Part of a small language model's weights.
Size: width 192, vocabulary 2048.
Each number is 50 + 10 x the weight over its row's rms, rounded and kept within 0 to 99. Layers, rows and columns count from 0. The size before them is the row's rms in percent of the matrix's.

# layer 4 attention query, 256x192, rms 0.155, rows 151-187, columns 96-191
090:59 43 51 49 44 42 47 50 58 61 55 48 44 55 57 53 67 58 48 54 51 46 51 61 59 48 57 40 55 53 45 59 62 35 44 46 40 62 54 58 52 39 40 36 58 61 35 45 56 42 33 30 65 57 63 84 59 41 53 56 35 53 39 46 43 55 47 41 69 43 50 62 53 41 49 44 54 53 42 50 44 79 49 68 45 54 39 32 54 43 50 40 43 24 41 52
096:58 55 46 45 70 51 40 57 38 56 49 60 55 34 49 42 48 44 40 56 33 46 48 74 55 45 62 45 52 71 56 38 44 46 68 31 67 49 63 44 45 60 60 53 50 39 49 47 47 60 58 60 37 44 36 61 44 42 54 67 43 57 35 36 26 45 63 43 49 50 58 38 60 45 30 47 44 49 40 40 49 44 39 69 55 55 63 48 44 37 53 47 54 40 57 50
089:68 56 53 31 27 45 47 42 56 52 46 43 50 50 62 61 61 41 41 23 54 22 47 44 46 55 39 63 45 33 31 65 45 40 70 38 33 79 56 32 70 67 48 50 52 37 33 56 61 49 44 49 51 49 38 44 54 53 51 48 54 57 69 50 44 46 53 32 48 49 42 55 48 45 54 55 45 41 44 46 49 44 64 59 47 41 48 59 51 48 33 51 37 58 61 59
092:39 67 68 59 63 58 55 54 55 51 51 49 58 42 45 70 76 49 53 52 45 52 49 46 43 68 34 47 79 30 52 61 63 48 35 57 66 40 58 37 46 52 64 39 34 41 54 56 47 59 45 47 37 60 51 30 53 44 53 67 38 70 45 64 54 35 66 43 47 59 43 64 51 37 63 50 54 46 60 61 33 49 61 45 45 58 50 53 42 37 64 50 33 59 54 55
088:50 39 44 44 54 58 33 64 64 46 44 79 46 59 42 31 55 51 31 48 53 44 54 27 36 54 67 40 58 46 44 43 52 52 71 47 62 40 43 44 44 47 53 62 31 37 50 50 52 44 54 58 50 64 51 49 52 41 58 34 58 54 50 58 54 56 62 52 54 32 57 46 49 52 45 51 60 29 42 40 51 46 55 33 65 57 54 46 52 64 56 55 42 38 58 45
093:49 63 66 21 42 63 45 70 60 45 50 46 39 54 47 51 71 61 64 56 39 57 41 61 56 55 46 53 64 36 45 51 52 66 48 41 71 48 55 54 55 47 40 43 53 55 56 44 51 52 75 59 47 49 35 57 38 47 59 56 48 32 53 57 41 57 60 66 59 41 50 44 64 39 33 33 45 80 40 38 53 36 53 43 43 35 55 55 51 60 53 42 58 31 51 56
097:33 59 46 46 59 51 54 51 38 63 32 45 43 38 31 40 45 67 49 50 55 52 51 49 39 56 49 26 39 45 62 59 52 66 48 57 56 51 62 48 49 37 35 46 63 63 59 35 34 44 46 39 49 43 53 57 67 57 40 60 48 52 47 63 47 45 43 59 39 37 54 44 54 43 61 38 60 51 49 43 52 46 37 39 47 46 40 36 65 30 48 38 33 54 30 44
096:43 61 46 42 61 51 59 60 60 67 43 71 54 46 44 84 28 40 52 50 69 63 58 49 54 42 49 67 51 45 71 46 37 46 24 54 40 50 54 54 49 46 55 36 45 48 58 58 64 55 48 36 55 37 49 39 52 37 68 37 56 61 50 54 64 51 42 56 60 51 49 37 37 52 52 51 49 46 49 49 48 47 45 64 64 28 53 52 58 36 51 40 56 64 56 58
091:55 43 25 45 48 56 42 40 44 58 50 54 55 64 56 55 61 65 72 51 44 58 51 71 47 48 67 63 62 60 50 54 53 51 43 51 40 65 44 45 45 52 46 46 53 50 45 57 54 57 53 59 58 62 62 65 15 58 56 29 41 39 54 70 51 41 51 35 50 60 49 53 46 65 60 48 48 50 50 62 47 51 50 51 57 40 49 54 49 45 48 47 27 66 54 46
091:45 46 58 28 43 53 53 44 65 65 60 57 36 45 51 42 41 52 61 55 28 44 40 51 45 25 45 48 59 49 41 50 33 56 73 47 61 53 63 38 52 49 42 35 31 35 53 47 42 57 51 74 54 42 59 62 47 50 62 66 66 53 54 42 42 42 51 56 62 38 49 52 32 51 61 40 43 47 62 56 49 44 39 51 62 48 40 40 52 51 36 40 53 59 43 56
088:46 48 54 66 45 40 53 43 60 62 49 40 46 46 44 49 42 60 57 31 50 55 45 53 46 46 48 52 25 46 54 59 49 62 66 36 58 49 53 53 41 57 42 41 36 42 58 55 66 46 30 45 58 53 49 62 33 36 60 60 68 61 49 56 48 39 57 62 42 54 43 38 51 42 44 56 37 48 29 58 46 33 48 54 53 48 54 52 40 44 68 62 58 52 53 38
097:56 49 55 48 60 61 54 60 52 47 42 51 45 52 32 50 61 58 49 65 56 55 47 55 54 50 44 47 27 54 50 59 35 55 60 64 59 40 46 68 52 48 26 45 62 49 49 38 50 46 39 78 67 62 48 47 55 43 34 44 44 34 50 56 67 69 69 47 64 45 39 59 56 53 45 51 45 48 59 46 70 49 62 42 43 45 48 58 58 61 59 52 36 36 55 31
091:57 44 48 51 51 51 42 55 59 46 50 42 48 52 68 62 41 26 48 57 45 45 40 45 32 53 53 49 61 60 37 36 40 56 59 36 41 40 52 59 50 77 60 45 55 54 46 61 57 58 53 50 54 63 51 34 44 53 48 37 42 52 58 42 59 60 46 53 51 42 57 47 50 55 45 46 52 41 57 38 55 65 64 48 57 29 52 47 27 47 77 45 61 64 42 43
099:58 49 56 32 45 50 47 38 49 42 45 66 65 44 47 57 38 62 58 35 27 61 46 58 56 64 61 52 82 43 34 49 40 47 50 38 49 45 52 49 42 45 62 51 52 42 61 73 38 47 47 57 54 39 65 57 50 43 56 57 68 43 53 50 35 61 38 52 61 61 55 52 46 46 45 51 57 50 36 44 56 37 35 40 57 46 67 49 55 55 59 33 58 41 36 64
096:53 44 57 40 67 53 38 61 57 54 63 47 52 54 29 54 54 46 46 37 47 71 62 68 43 43 47 40 53 43 37 54 35 62 54 49 72 60 52 47 56 50 68 51 69 67 39 28 55 44 51 44 51 47 46 65 29 64 51 41 48 47 38 53 46 53 54 50 59 42 37 56 47 46 51 46 70 59 41 46 52 43 44 59 44 47 41 40 39 61 47 55 64 63 50 57
093:51 39 46 50 51 35 57 44 48 62 45 55 64 58 44 55 51 73 59 60 42 47 45 49 47 40 47 47 29 57 55 58 48 43 34 29 53 46 50 46 50 51 65 62 42 52 34 49 47 57 57 52 46 48 51 62 33 36 44 55 49 42 51 50 49 36 64 54 55 53 47 54 38 57 61 48 71 52 59 63 70 26 41 73 43 48 51 53 51 45 53 57 67 44 46 51
092:60 35 45 73 41 53 57 60 49 44 34 57 60 34 54 58 38 56 67 53 45 59 39 23 60 66 31 38 53 44 62 61 55 37 42 67 61 45 51 55 49 59 33 37 43 52 45 55 52 42 45 60 60 35 48 38 51 46 54 48 40 37 48 52 45 47 58 59 33 65 47 47 52 45 54 62 61 50 61 47 43 54 42 70 50 60 55 52 37 57 55 45 45 35 58 51
095:59 47 43 46 49 68 46 49 50 44 58 53 54 62 52 60 61 59 63 71 45 53 57 38 49 33 49 26 47 60 35 49 57 34 60 52 56 69 52 67 58 44 61 61 35 40 50 49 37 65 51 44 46 45 52 64 47 45 55 70 54 52 51 37 43 63 48 49 48 62 45 49 59 54 58 50 58 70 61 31 65 58 51 58 45 43 57 45 38 44 48 60 69 67 32 63
088:56 46 56 52 54 51 52 45 51 49 52 44 56 23 47 43 42 63 35 55 62 69 58 63 67 45 40 42 49 41 50 58 44 57 55 51 58 43 55 48 57 53 64 48 54 38 62 54 57 54 40 64 69 61 61 48 54 45 49 37 48 47 58 51 54 38 36 44 49 45 58 52 46 49 43 63 44 63 54 66 49 49 66 36 52 56 42 68 45 39 51 47 63 47 46 55
092:48 43 51 51 47 48 55 43 56 58 70 59 47 63 59 53 70 39 39 40 53 50 33 43 49 36 50 65 58 50 38 44 40 51 56 44 54 33 52 41 37 58 42 59 44 55 36 51 58 58 70 58 41 62 41 51 66 57 29 50 55 36 43 32 39 45 39 46 46 41 42 48 64 78 50 50 39 38 43 47 48 63 51 41 64 53 48 37 63 54 55 50 33 41 33 47
093:60 59 38 64 52 58 61 47 76 59 50 57 33 48 42 45 56 61 59 60 35 61 55 40 44 41 60 42 40 63 54 53 52 38 54 43 66 50 40 51 47 34 35 56 55 39 61 59 52 58 45 53 59 46 46 51 56 72 57 55 51 47 53 73 42 37 40 54 36 39 47 58 43 66 56 38 37 53 61 53 48 47 35 49 30 57 46 45 50 46 52 57 49 66 45 46
106:52 59 53 70 41 33 70 51 51 55 47 50 52 62 48 54 44 45 47 52 48 43 46 59 52 54 72 53 58 52 50 73 47 48 35 51 51 61 71 47 63 51 46 44 56 62 54 41 50 50 55 47 60 50 56 45 30 47 51 62 51 28 63 50 72 72 52 57 59 40 46 52 52 55 58 64 42 43 36 46 53 49 45 69 44 60 36 43 60 42 56 25 51 40 43 37
097:49 41 50 41 55 42 42 49 36 55 66 47 50 52 44 48 57 38 61 37 47 56 56 61 38 68 49 61 54 52 43 47 45 43 41 27 57 59 63 42 39 48 23 55 48 36 50 56 53 61 61 62 41 52 46 54 46 47 55 40 59 53 51 63 57 57 54 51 48 52 33 41 47 60 47 65 68 44 46 54 70 65 26 58 44 61 62 49 52 42 39 47 34 77 44 66
095:69 63 57 35 50 47 46 41 67 41 42 42 49 43 32 40 35 59 36 48 38 53 48 53 46 34 47 42 51 26 46 60 52 62 55 39 49 48 70 52 47 59 49 56 60 50 63 46 31 58 65 58 56 60 51 47 46 38 37 60 70 54 45 54 57 44 50 63 76 26 53 59 40 52 57 47 60 55 44 47 52 45 51 44 68 61 46 62 54 63 30 53 44 61 59 55
097:50 40 40 27 44 44 54 42 43 50 44 48 61 72 46 42 39 36 60 48 41 36 39 55 53 55 58 56 57 49 43 39 52 56 38 40 51 65 61 30 61 60 42 46 51 50 51 37 41 54 35 44 68 51 50 63 53 65 55 46 59 70 57 52 35 46 67 45 42 47 45 56 62 45 55 39 62 61 50 47 52 49 50 50 56 54 53 48 65 33 43 42 56 65 70 45
095:55 54 65 55 59 63 38 51 35 53 55 43 29 57 64 32 35 56 40 70 60 38 58 58 41 48 43 45 51 42 47 25 54 49 57 51 58 58 45 61 64 39 28 53 63 46 43 78 41 52 48 55 58 63 42 39 70 51 37 42 34 47 56 49 72 54 53 55 51 51 57 52 47 52 70 42 44 57 51 46 39 63 51 53 44 41 67 56 66 52 45 61 62 57 56 46
096:59 56 36 28 49 45 46 64 53 42 60 49 47 48 64 55 56 29 58 40 49 55 59 49 58 34 53 58 62 44 36 54 49 35 53 47 36 44 44 51 48 55 57 53 52 62 46 46 42 49 35 70 55 62 40 41 55 41 33 55 71 47 58 52 52 52 50 44 42 49 54 51 41 59 56 49 58 47 45 47 38 39 59 57 39 33 42 56 47 49 49 40 49 53 47 57
090:58 45 56 54 53 43 51 51 66 56 35 47 48 52 53 58 61 59 42 58 52 43 69 53 42 48 47 44 54 42 39 34 39 42 67 62 47 58 44 37 52 52 49 53 31 68 34 40 65 45 50 46 45 42 63 40 61 48 37 48 56 43 65 44 52 64 62 39 59 44 51 48 46 50 62 62 53 44 54 32 68 56 34 36 51 54 47 52 60 45 56 58 64 43 39 56
094:44 46 37 51 40 49 49 45 58 52 56 38 44 42 60 32 47 36 36 50 44 55 55 50 56 58 50 69 44 41 57 46 57 53 50 71 39 55 54 42 45 48 65 38 37 61 64 54 41 55 64 46 33 38 50 66 58 70 57 38 49 41 48 44 47 42 44 55 36 50 43 51 59 51 59 56 30 62 47 44 54 44 52 59 60 39 49 60 46 50 28 61 50 29 42 36
094:37 47 52 52 54 57 55 48 44 52 49 30 48 39 56 55 55 52 57 41 63 40 61 41 40 47 51 49 57 47 69 40 44 49 46 49 73 53 47 38 52 48 60 21 34 60 50 69 59 49 64 51 48 61 43 49 35 47 41 52 34 51 39 42 44 50 53 49 41 58 53 62 44 63 56 60 36 44 59 49 51 52 38 49 26 52 49 66 38 47 56 52 57 38 34 49
091:50 48 34 53 58 34 34 40 60 48 49 65 58 33 44 71 39 51 56 60 50 52 40 59 36 72 46 38 43 47 46 47 57 63 49 60 52 62 38 68 52 51 19 44 39 33 62 50 47 55 53 50 55 48 54 60 47 44 34 39 50 55 47 52 63 40 53 41 43 32 60 51 62 48 50 45 63 52 41 57 60 54 62 55 54 31 60 25 48 54 47 51 57 47 61 68
095:68 55 38 30 62 51 66 52 40 57 75 54 49 50 40 55 39 39 48 42 38 41 40 27 55 47 48 57 65 41 43 54 42 51 46 46 54 43 57 54 45 64 63 65 24 47 54 36 58 49 56 52 27 75 57 47 63 41 63 54 45 38 60 41 66 51 51 66 52 40 36 47 47 38 46 41 62 36 58 40 37 28 66 47 36 50 50 37 40 54 48 44 67 69 43 36
095:49 43 52 45 60 63 70 51 63 29 47 61 55 39 56 42 46 43 64 60 62 52 42 51 42 61 47 28 42 67 42 50 46 50 56 36 62 44 74 54 53 50 44 44 45 45 59 52 34 36 55 54 54 57 56 60 50 55 50 31 69 63 38 51 45 57 39 73 49 33 50 57 58 42 49 40 62 40 48 39 71 52 59 49 40 45 60 54 55 35 49 47 23 51 46 62
085:56 52 44 53 53 52 62 49 66 45 48 46 43 59 54 49 62 39 31 36 50 37 58 54 59 44 36 46 47 55 40 78 34 39 37 51 46 56 61 45 40 42 51 34 43 56 47 32 58 54 55 42 31 52 45 69 40 65 37 42 47 33 45 56 63 52 58 56 46 66 48 35 34 35 63 61 46 53 46 60 65 56 54 57 66 54 39 55 56 52 44 30 59 52 40 55
091:72 37 50 41 48 75 42 31 69 37 57 64 71 51 56 52 72 62 42 52 24 52 51 28 57 37 66 29 49 37 46 64 64 61 46 49 54 52 46 46 42 47 53 51 37 28 57 41 40 53 55 48 53 67 45 57 56 29 49 44 37 49 51 70 42 48 59 63 54 37 64 56 61 43 42 62 51 50 47 55 46 48 47 42 40 49 40 51 59 54 54 33 51 59 34 52
084:64 39 45 56 42 51 73 50 46 47 35 62 42 70 58 52 65 65 49 59 48 57 44 49 56 42 52 57 44 52 56 54 72 41 57 52 73 46 32 36 44 45 49 33 45 66 39 38 52 28 64 38 43 43 52 58 48 35 33 48 43 76 47 45 35 41 48 47 57 62 42 65 42 61 50 63 49 46 45 52 42 45 54 63 44 41 56 27 40 35 60 64 58 58 47 52
094:41 50 45 60 43 52 49 49 38 36 40 52 38 60 53 43 60 46 41 47 55 46 43 56 55 48 43 52 51 65 66 51 46 64 61 68 40 59 50 34 55 45 30 36 32 51 54 54 46 49 43 58 49 39 55 53 52 58 64 69 49 45 37 50 74 50 37 39 51 48 73 35 73 57 38 44 46 56 78 61 29 41 46 54 42 45 57 57 45 43 52 49 59 59 47 58
# layer 4 attention key, 256x192, rms 0.161, rows 151-186, columns 96-191
089:43 45 47 56 42 61 54 36 54 57 40 52 43 43 44 49 33 48 57 43 36 58 44 33 52 48 52 43 57 58 35 61 29 47 60 49 42 57 57 49 63 68 52 49 37 40 52 60 54 49 45 37 56 42 55 67 39 38 59 52 46 59 49 57 68 65 34 68 48 69 42 62 35 51 55 45 60 63 50 44 47 58 61 39 56 66 49 49 55 53 45 51 39 45 49 59
090:44 44 61 54 45 53 49 59 47 52 47 36 66 54 42 45 57 51 46 49 32 46 41 60 64 38 48 45 63 62 53 34 41 66 65 75 45 43 44 51 39 40 55 64 59 59 38 45 48 68 49 63 56 41 26 64 32 48 51 66 51 58 46 48 37 85 58 46 52 43 61 45 58 54 58 54 41 53 56 46 36 42 51 42 44 31 51 47 31 45 48 56 44 52 56 64
086:48 61 30 49 67 39 45 45 57 63 50 56 50 49 56 43 40 34 42 42 52 39 33 66 44 60 24 42 45 43 38 39 55 64 57 51 67 62 69 32 55 59 45 47 69 43 54 37 34 48 51 67 40 61 46 54 38 64 45 58 40 63 39 60 54 59 49 57 36 54 46 61 50 46 61 58 59 36 47 33 59 38 53 61 59 49 46 47 62 55 50 66 44 63 53 52
092:58 69 49 38 65 52 46 49 57 47 42 59 56 60 43 43 62 57 45 39 42 37 46 45 62 45 45 53 62 59 63 40 44 39 61 52 50 47 47 39 47 50 47 54 46 53 73 43 56 34 29 53 56 55 60 59 49 67 62 50 46 57 43 58 45 40 40 59 48 41 39 63 49 26 69 43 47 46 41 56 43 39 44 38 50 32 50 68 55 65 65 61 55 56 58 66
086:57 67 44 34 67 50 41 59 60 52 52 66 43 55 55 59 45 58 31 52 50 57 58 44 35 44 56 63 47 37 67 48 34 38 50 45 59 36 38 48 44 46 64 49 38 26 36 53 40 48 48 58 51 50 41 48 39 45 49 59 42 56 39 48 63 45 59 51 43 61 67 37 52 52 58 53 59 65 29 54 49 49 39 37 47 42 45 50 47 61 54 39 43 58 53 57
089:41 52 63 37 52 41 43 51 56 41 65 44 49 47 48 50 54 33 53 63 44 52 53 72 46 38 53 46 60 56 53 64 71 66 40 41 41 47 43 43 30 53 30 57 31 53 60 36 62 50 67 61 50 58 46 52 38 51 55 57 61 43 66 57 54 32 49 44 55 53 44 47 54 47 54 58 58 56 48 40 21 47 47 53 51 45 62 53 53 52 73 51 35 51 61 63
092:32 57 52 57 60 58 36 39 57 38 30 28 48 68 49 35 39 51 42 33 57 55 47 42 52 45 69 53 38 35 57 32 61 46 67 53 46 48 40 50 56 55 45 55 64 63 65 67 47 53 47 52 47 37 56 47 56 46 40 51 41 52 36 37 51 42 63 47 45 64 55 48 40 44 51 41 55 69 70 49 56 61 37 59 34 55 48 50 47 40 49 59 39 30 55 49
091:58 34 42 46 47 49 64 65 55 47 47 48 59 57 59 57 46 59 39 64 55 49 65 42 47 60 35 64 49 42 57 41 43 52 38 51 38 66 45 54 31 48 49 55 36 61 59 43 59 48 56 36 55 31 51 63 65 56 50 57 48 47 56 57 68 51 64 49 51 37 39 47 36 53 63 66 51 46 48 40 60 56 45 37 39 46 60 54 49 69 53 55 64 41 52 50
091:45 56 58 40 47 62 51 47 63 45 49 69 46 44 45 65 41 55 46 29 48 42 54 47 50 51 44 48 56 48 47 58 67 63 46 49 61 50 68 44 52 46 52 56 46 56 46 51 49 57 50 49 55 45 47 48 56 48 43 56 42 57 53 59 51 37 55 46 55 37 66 47 57 38 64 39 43 47 29 33 45 36 46 47 53 52 23 36 51 41 39 40 37 49 64 44
090:51 46 55 35 53 38 43 46 56 69 61 40 43 59 49 59 56 41 56 45 35 77 55 48 53 48 46 73 51 35 65 42 48 53 55 55 45 59 41 38 39 38 29 58 59 34 34 69 44 39 61 57 46 64 34 63 49 39 60 39 53 60 54 42 45 47 54 49 48 56 67 46 46 63 66 49 53 47 61 60 48 49 51 58 60 46 55 31 36 34 34 52 67 48 68 73
085:69 53 57 46 37 60 54 75 44 66 56 58 45 36 28 55 45 50 57 33 42 41 61 60 51 40 25 38 44 43 46 47 33 49 39 52 35 33 53 44 43 43 44 51 66 53 70 65 38 51 47 46 39 54 54 49 33 49 55 49 54 40 42 47 33 64 61 48 52 58 46 46 56 61 46 54 35 35 53 42 60 57 51 44 37 70 47 50 46 40 70 21 59 47 44 60
091:52 47 37 50 52 45 34 50 40 37 44 53 63 41 58 63 32 43 45 42 60 66 65 48 47 32 60 56 39 34 47 59 51 46 54 47 58 41 47 58 42 50 50 47 59 57 55 48 49 63 67 40 55 48 53 70 20 60 35 60 60 47 48 50 63 30 67 56 48 54 62 39 45 58 48 62 50 53 55 49 56 62 72 48 44 41 46 65 59 60 51 60 45 53 46 53
088:57 49 53 38 52 39 56 54 58 58 52 54 28 47 44 48 26 30 78 63 53 35 51 42 33 41 48 45 34 53 62 39 40 61 43 40 50 37 70 39 65 48 32 34 72 50 45 51 64 58 56 49 47 62 38 57 45 49 41 56 71 57 32 38 60 61 35 45 55 52 71 38 52 47 58 54 56 61 65 61 50 60 46 56 57 55 56 63 37 59 46 57 58 49 48 48
100:61 45 65 39 50 65 33 43 45 51 51 47 54 60 30 44 50 63 42 57 57 45 47 58 56 53 37 53 72 50 39 48 54 61 52 46 66 43 66 55 54 32 78 64 37 56 51 45 58 51 54 49 45 47 67 53 49 42 32 48 70 31 53 45 49 41 32 55 55 41 66 55 35 60 57 55 38 47 58 53 37 49 52 36 43 47 52 39 38 48 26 39 52 40 42 56
092:55 65 47 50 47 48 36 50 32 49 55 45 47 48 51 55 55 55 36 31 61 51 60 51 57 58 42 34 40 48 42 39 57 39 51 44 57 61 61 40 52 41 49 42 40 55 39 27 54 40 48 50 62 44 50 43 29 43 49 33 26 58 54 53 49 52 51 59 58 57 53 68 59 60 33 61 67 47 62 51 39 52 50 47 52 51 41 51 56 56 47 36 55 62 50 38
089:56 42 66 53 52 26 52 57 55 61 52 54 63 45 54 44 31 36 74 46 61 45 51 46 53 40 57 44 29 54 57 50 53 36 29 52 41 44 31 52 69 37 67 61 35 47 53 53 57 56 62 38 53 36 35 55 40 40 58 66 54 47 45 56 50 25 72 68 42 56 63 61 42 64 49 52 69 55 53 38 60 35 53 50 53 42 44 56 37 55 49 63 59 60 35 55
086:73 67 66 76 47 43 63 41 51 37 57 56 63 46 36 63 46 50 83 64 65 65 60 59 62 43 49 55 49 33 45 70 51 42 60 57 49 42 48 62 32 46 42 35 56 60 57 37 50 49 26 58 53 63 44 48 58 55 68 32 56 35 48 69 59 50 61 58 43 53 51 38 41 54 55 48 49 50 68 61 59 53 43 38 62 46 54 49 42 49 43 68 50 42 65 44
088:61 51 49 53 72 59 58 58 52 40 28 57 53 40 34 57 56 55 52 67 55 54 37 64 62 58 79 50 51 64 44 43 55 55 37 64 53 52 41 60 47 64 56 37 50 58 48 47 58 48 45 41 33 29 73 64 32 48 44 62 57 67 46 42 50 56 42 58 59 53 53 49 58 49 47 53 53 60 44 30 51 48 40 56 68 46 45 38 44 44 51 38 67 69 46 57
085:45 28 70 43 51 47 51 30 45 47 43 68 37 48 56 48 54 81 48 51 48 36 58 68 62 45 44 40 46 74 44 63 58 46 40 39 53 53 46 49 47 54 49 43 34 48 49 40 40 59 57 52 55 65 64 42 45 42 65 35 62 51 67 60 50 20 37 49 54 38 60 50 47 50 56 51 29 38 54 58 51 37 53 62 39 40 56 47 46 52 51 55 58 49 40 62
089:57 39 30 42 45 52 50 45 48 47 56 40 44 68 50 30 69 46 64 50 49 53 50 49 45 28 51 63 48 83 42 42 43 57 47 46 43 51 51 33 34 62 49 50 36 53 45 38 68 59 50 46 53 66 53 59 73 62 57 59 49 43 36 52 48 51 42 49 48 43 49 47 39 55 43 40 43 47 44 47 46 48 67 60 46 62 43 45 46 58 47 61 36 46 56 66
091:57 31 44 54 73 46 38 55 71 51 45 60 47 37 43 58 50 55 50 65 53 61 50 27 38 60 40 54 40 61 47 49 60 36 58 62 55 40 65 62 47 55 28 43 70 66 57 63 67 50 63 36 53 55 63 44 37 51 46 52 47 53 52 57 48 40 45 61 38 24 34 58 46 50 58 45 47 53 50 52 35 51 50 51 46 46 35 40 47 44 39 48 43 52 45 61
095:52 50 42 51 41 51 64 52 55 34 27 47 74 52 60 48 62 34 47 69 53 59 51 56 43 51 43 58 37 45 57 47 49 38 53 52 47 59 41 47 51 35 41 44 61 44 73 35 45 51 46 44 48 59 53 46 48 40 78 41 50 45 60 32 50 45 38 55 40 53 69 43 32 53 69 60 67 43 71 38 42 48 63 49 49 66 49 62 45 41 49 41 50 49 50 60
089:31 48 38 52 43 47 35 53 43 52 49 47 62 64 56 61 68 42 50 37 48 51 62 41 58 60 36 52 38 52 50 23 45 47 44 38 52 55 55 52 49 60 45 61 58 41 36 53 49 29 53 49 68 45 39 50 56 66 44 47 54 57 45 55 47 55 59 42 58 51 32 53 54 26 51 45 42 47 66 48 52 53 55 55 46 50 23 50 32 53 66 45 58 59 37 58
088:67 49 55 46 57 59 49 43 42 40 39 35 59 51 37 60 55 68 50 49 48 53 48 53 44 44 61 57 40 51 52 61 46 53 51 47 52 38 36 57 56 42 53 41 60 44 48 40 53 46 46 69 47 61 57 33 47 41 60 64 40 46 49 48 35 40 54 58 82 51 47 50 52 62 51 58 44 49 34 49 40 40 68 68 51 62 63 50 44 43 54 50 56 72 60 56
091:53 60 43 40 50 46 60 37 25 44 64 48 48 57 43 48 65 37 57 36 32 38 51 58 51 40 42 37 50 64 44 48 58 59 55 56 44 51 53 34 45 54 80 61 46 61 41 47 43 65 46 46 43 33 63 56 40 71 33 54 64 50 52 53 42 56 65 36 63 60 68 44 40 42 56 49 51 57 74 41 63 49 68 70 50 46 51 46 40 34 57 42 37 52 45 44
094:36 48 46 48 60 52 61 38 73 35 36 45 36 51 65 48 49 35 47 51 45 37 58 34 43 51 41 45 46 47 41 33 45 50 46 46 58 46 43 49 28 57 54 44 45 57 75 59 58 54 55 44 37 73 41 47 41 61 41 30 42 59 67 63 48 57 62 32 48 59 45 55 44 45 43 48 51 51 43 56 56 48 65 52 42 51 54 58 46 32 64 52 59 66 38 60
092:62 35 44 49 58 21 64 56 46 58 54 56 47 55 32 47 56 39 47 58 57 48 68 46 62 54 50 41 63 48 59 47 56 47 54 45 43 48 51 58 54 58 67 30 58 58 44 47 45 50 66 22 54 46 57 63 41 62 29 53 48 49 40 52 53 33 43 61 47 47 40 49 65 59 61 50 49 47 61 40 50 35 58 51 44 45 48 37 61 38 47 44 63 58 58 51
087:50 41 43 48 45 54 55 48 67 62 48 62 69 53 56 42 57 65 53 59 36 52 52 49 25 45 69 51 58 23 65 45 57 42 66 52 47 53 49 53 46 39 53 59 49 59 38 40 44 29 52 64 31 46 57 51 41 45 53 50 41 49 66 42 62 47 52 44 49 53 58 59 62 55 39 32 55 33 41 51 58 46 39 43 66 51 41 49 41 51 63 62 57 44 40 47
093:49 51 60 50 40 44 45 29 42 54 29 34 37 53 62 61 33 50 35 53 37 54 48 57 50 56 43 57 40 49 39 49 59 39 45 49 43 48 35 44 54 44 31 48 45 64 43 51 55 41 45 38 60 50 60 40 45 66 37 51 51 48 50 53 57 39 53 44 46 50 57 61 66 58 71 53 40 62 38 61 46 62 65 61 46 51 53 53 39 43 44 64 59 61 51 42
089:46 41 64 37 60 55 32 41 49 43 49 52 41 46 54 64 46 54 43 61 38 58 52 66 55 30 65 36 58 56 54 44 57 54 32 66 78 56 45 50 55 48 47 63 34 58 52 54 43 52 63 39 57 37 66 37 40 56 67 76 51 49 43 47 64 60 58 48 69 56 52 54 57 39 63 56 52 47 48 38 40 27 52 37 43 49 54 65 57 56 53 57 64 56 44 55
092:50 53 60 63 38 42 45 57 49 58 46 58 31 46 35 63 38 51 40 38 43 54 46 69 37 66 53 35 60 39 55 46 61 49 45 31 55 49 49 56 71 53 50 54 50 40 57 74 48 70 58 43 46 34 48 67 45 65 54 33 48 48 59 55 49 52 57 46 47 44 50 47 49 35 55 41 27 56 70 52 51 51 61 52 60 45 49 52 62 61 46 48 31 63 56 52
092:46 64 50 37 53 43 41 70 45 59 41 56 50 43 39 41 40 53 52 53 39 38 55 45 50 52 60 73 57 37 48 52 50 34 48 41 42 53 75 50 51 58 47 29 32 53 42 33 48 56 78 59 30 43 48 43 55 58 59 46 43 52 72 59 56 50 40 59 52 61 39 44 56 55 52 44 42 40 38 54 29 69 60 44 62 59 70 47 51 57 35 65 50 64 50 35
089:48 61 39 46 52 59 37 52 45 29 53 51 61 52 55 58 60 36 40 45 55 59 48 54 39 66 70 45 32 78 41 65 45 54 51 46 62 58 49 47 55 58 55 36 54 44 52 51 49 38 38 51 48 42 58 53 53 52 21 46 64 42 57 47 40 64 31 74 46 48 52 56 55 36 58 42 46 50 47 47 38 67 48 49 66 57 36 43 40 50 41 43 66 31 58 51
083:56 46 56 40 49 44 63 56 46 39 43 49 40 36 67 45 42 35 36 39 53 55 63 49 63 67 45 55 46 62 43 57 22 41 65 50 47 43 59 52 55 35 38 50 44 49 60 55 53 50 42 41 48 58 62 51 43 44 51 35 52 52 54 36 54 33 50 56 51 54 36 66 36 53 53 37 59 51 64 34 42 61 47 49 68 62 44 50 39 61 47 38 42 72 58 47
084:44 47 60 54 60 61 47 56 50 40 41 66 63 49 54 50 52 53 48 42 57 48 36 47 60 54 56 60 41 46 75 57 46 60 49 43 42 40 69 48 61 58 40 47 30 54 35 34 61 48 55 63 51 45 59 59 45 44 51 58 50 29 41 69 41 53 70 43 56 48 49 23 75 40 38 69 59 62 66 52 48 65 44 41 51 60 45 40 54 54 53 50 28 69 45 59
088:62 54 48 42 46 51 54 48 48 47 59 58 41 55 32 51 56 46 47 44 59 43 36 61 32 52 38 33 47 44 64 56 29 40 39 41 56 55 37 55 41 62 39 40 41 64 58 47 47 49 53 41 31 39 53 46 45 38 52 48 41 54 39 56 49 54 50 28 38 60 58 39 40 42 39 39 55 42 44 42 35 59 40 52 33 56 44 48 34 44 39 47 49 53 45 52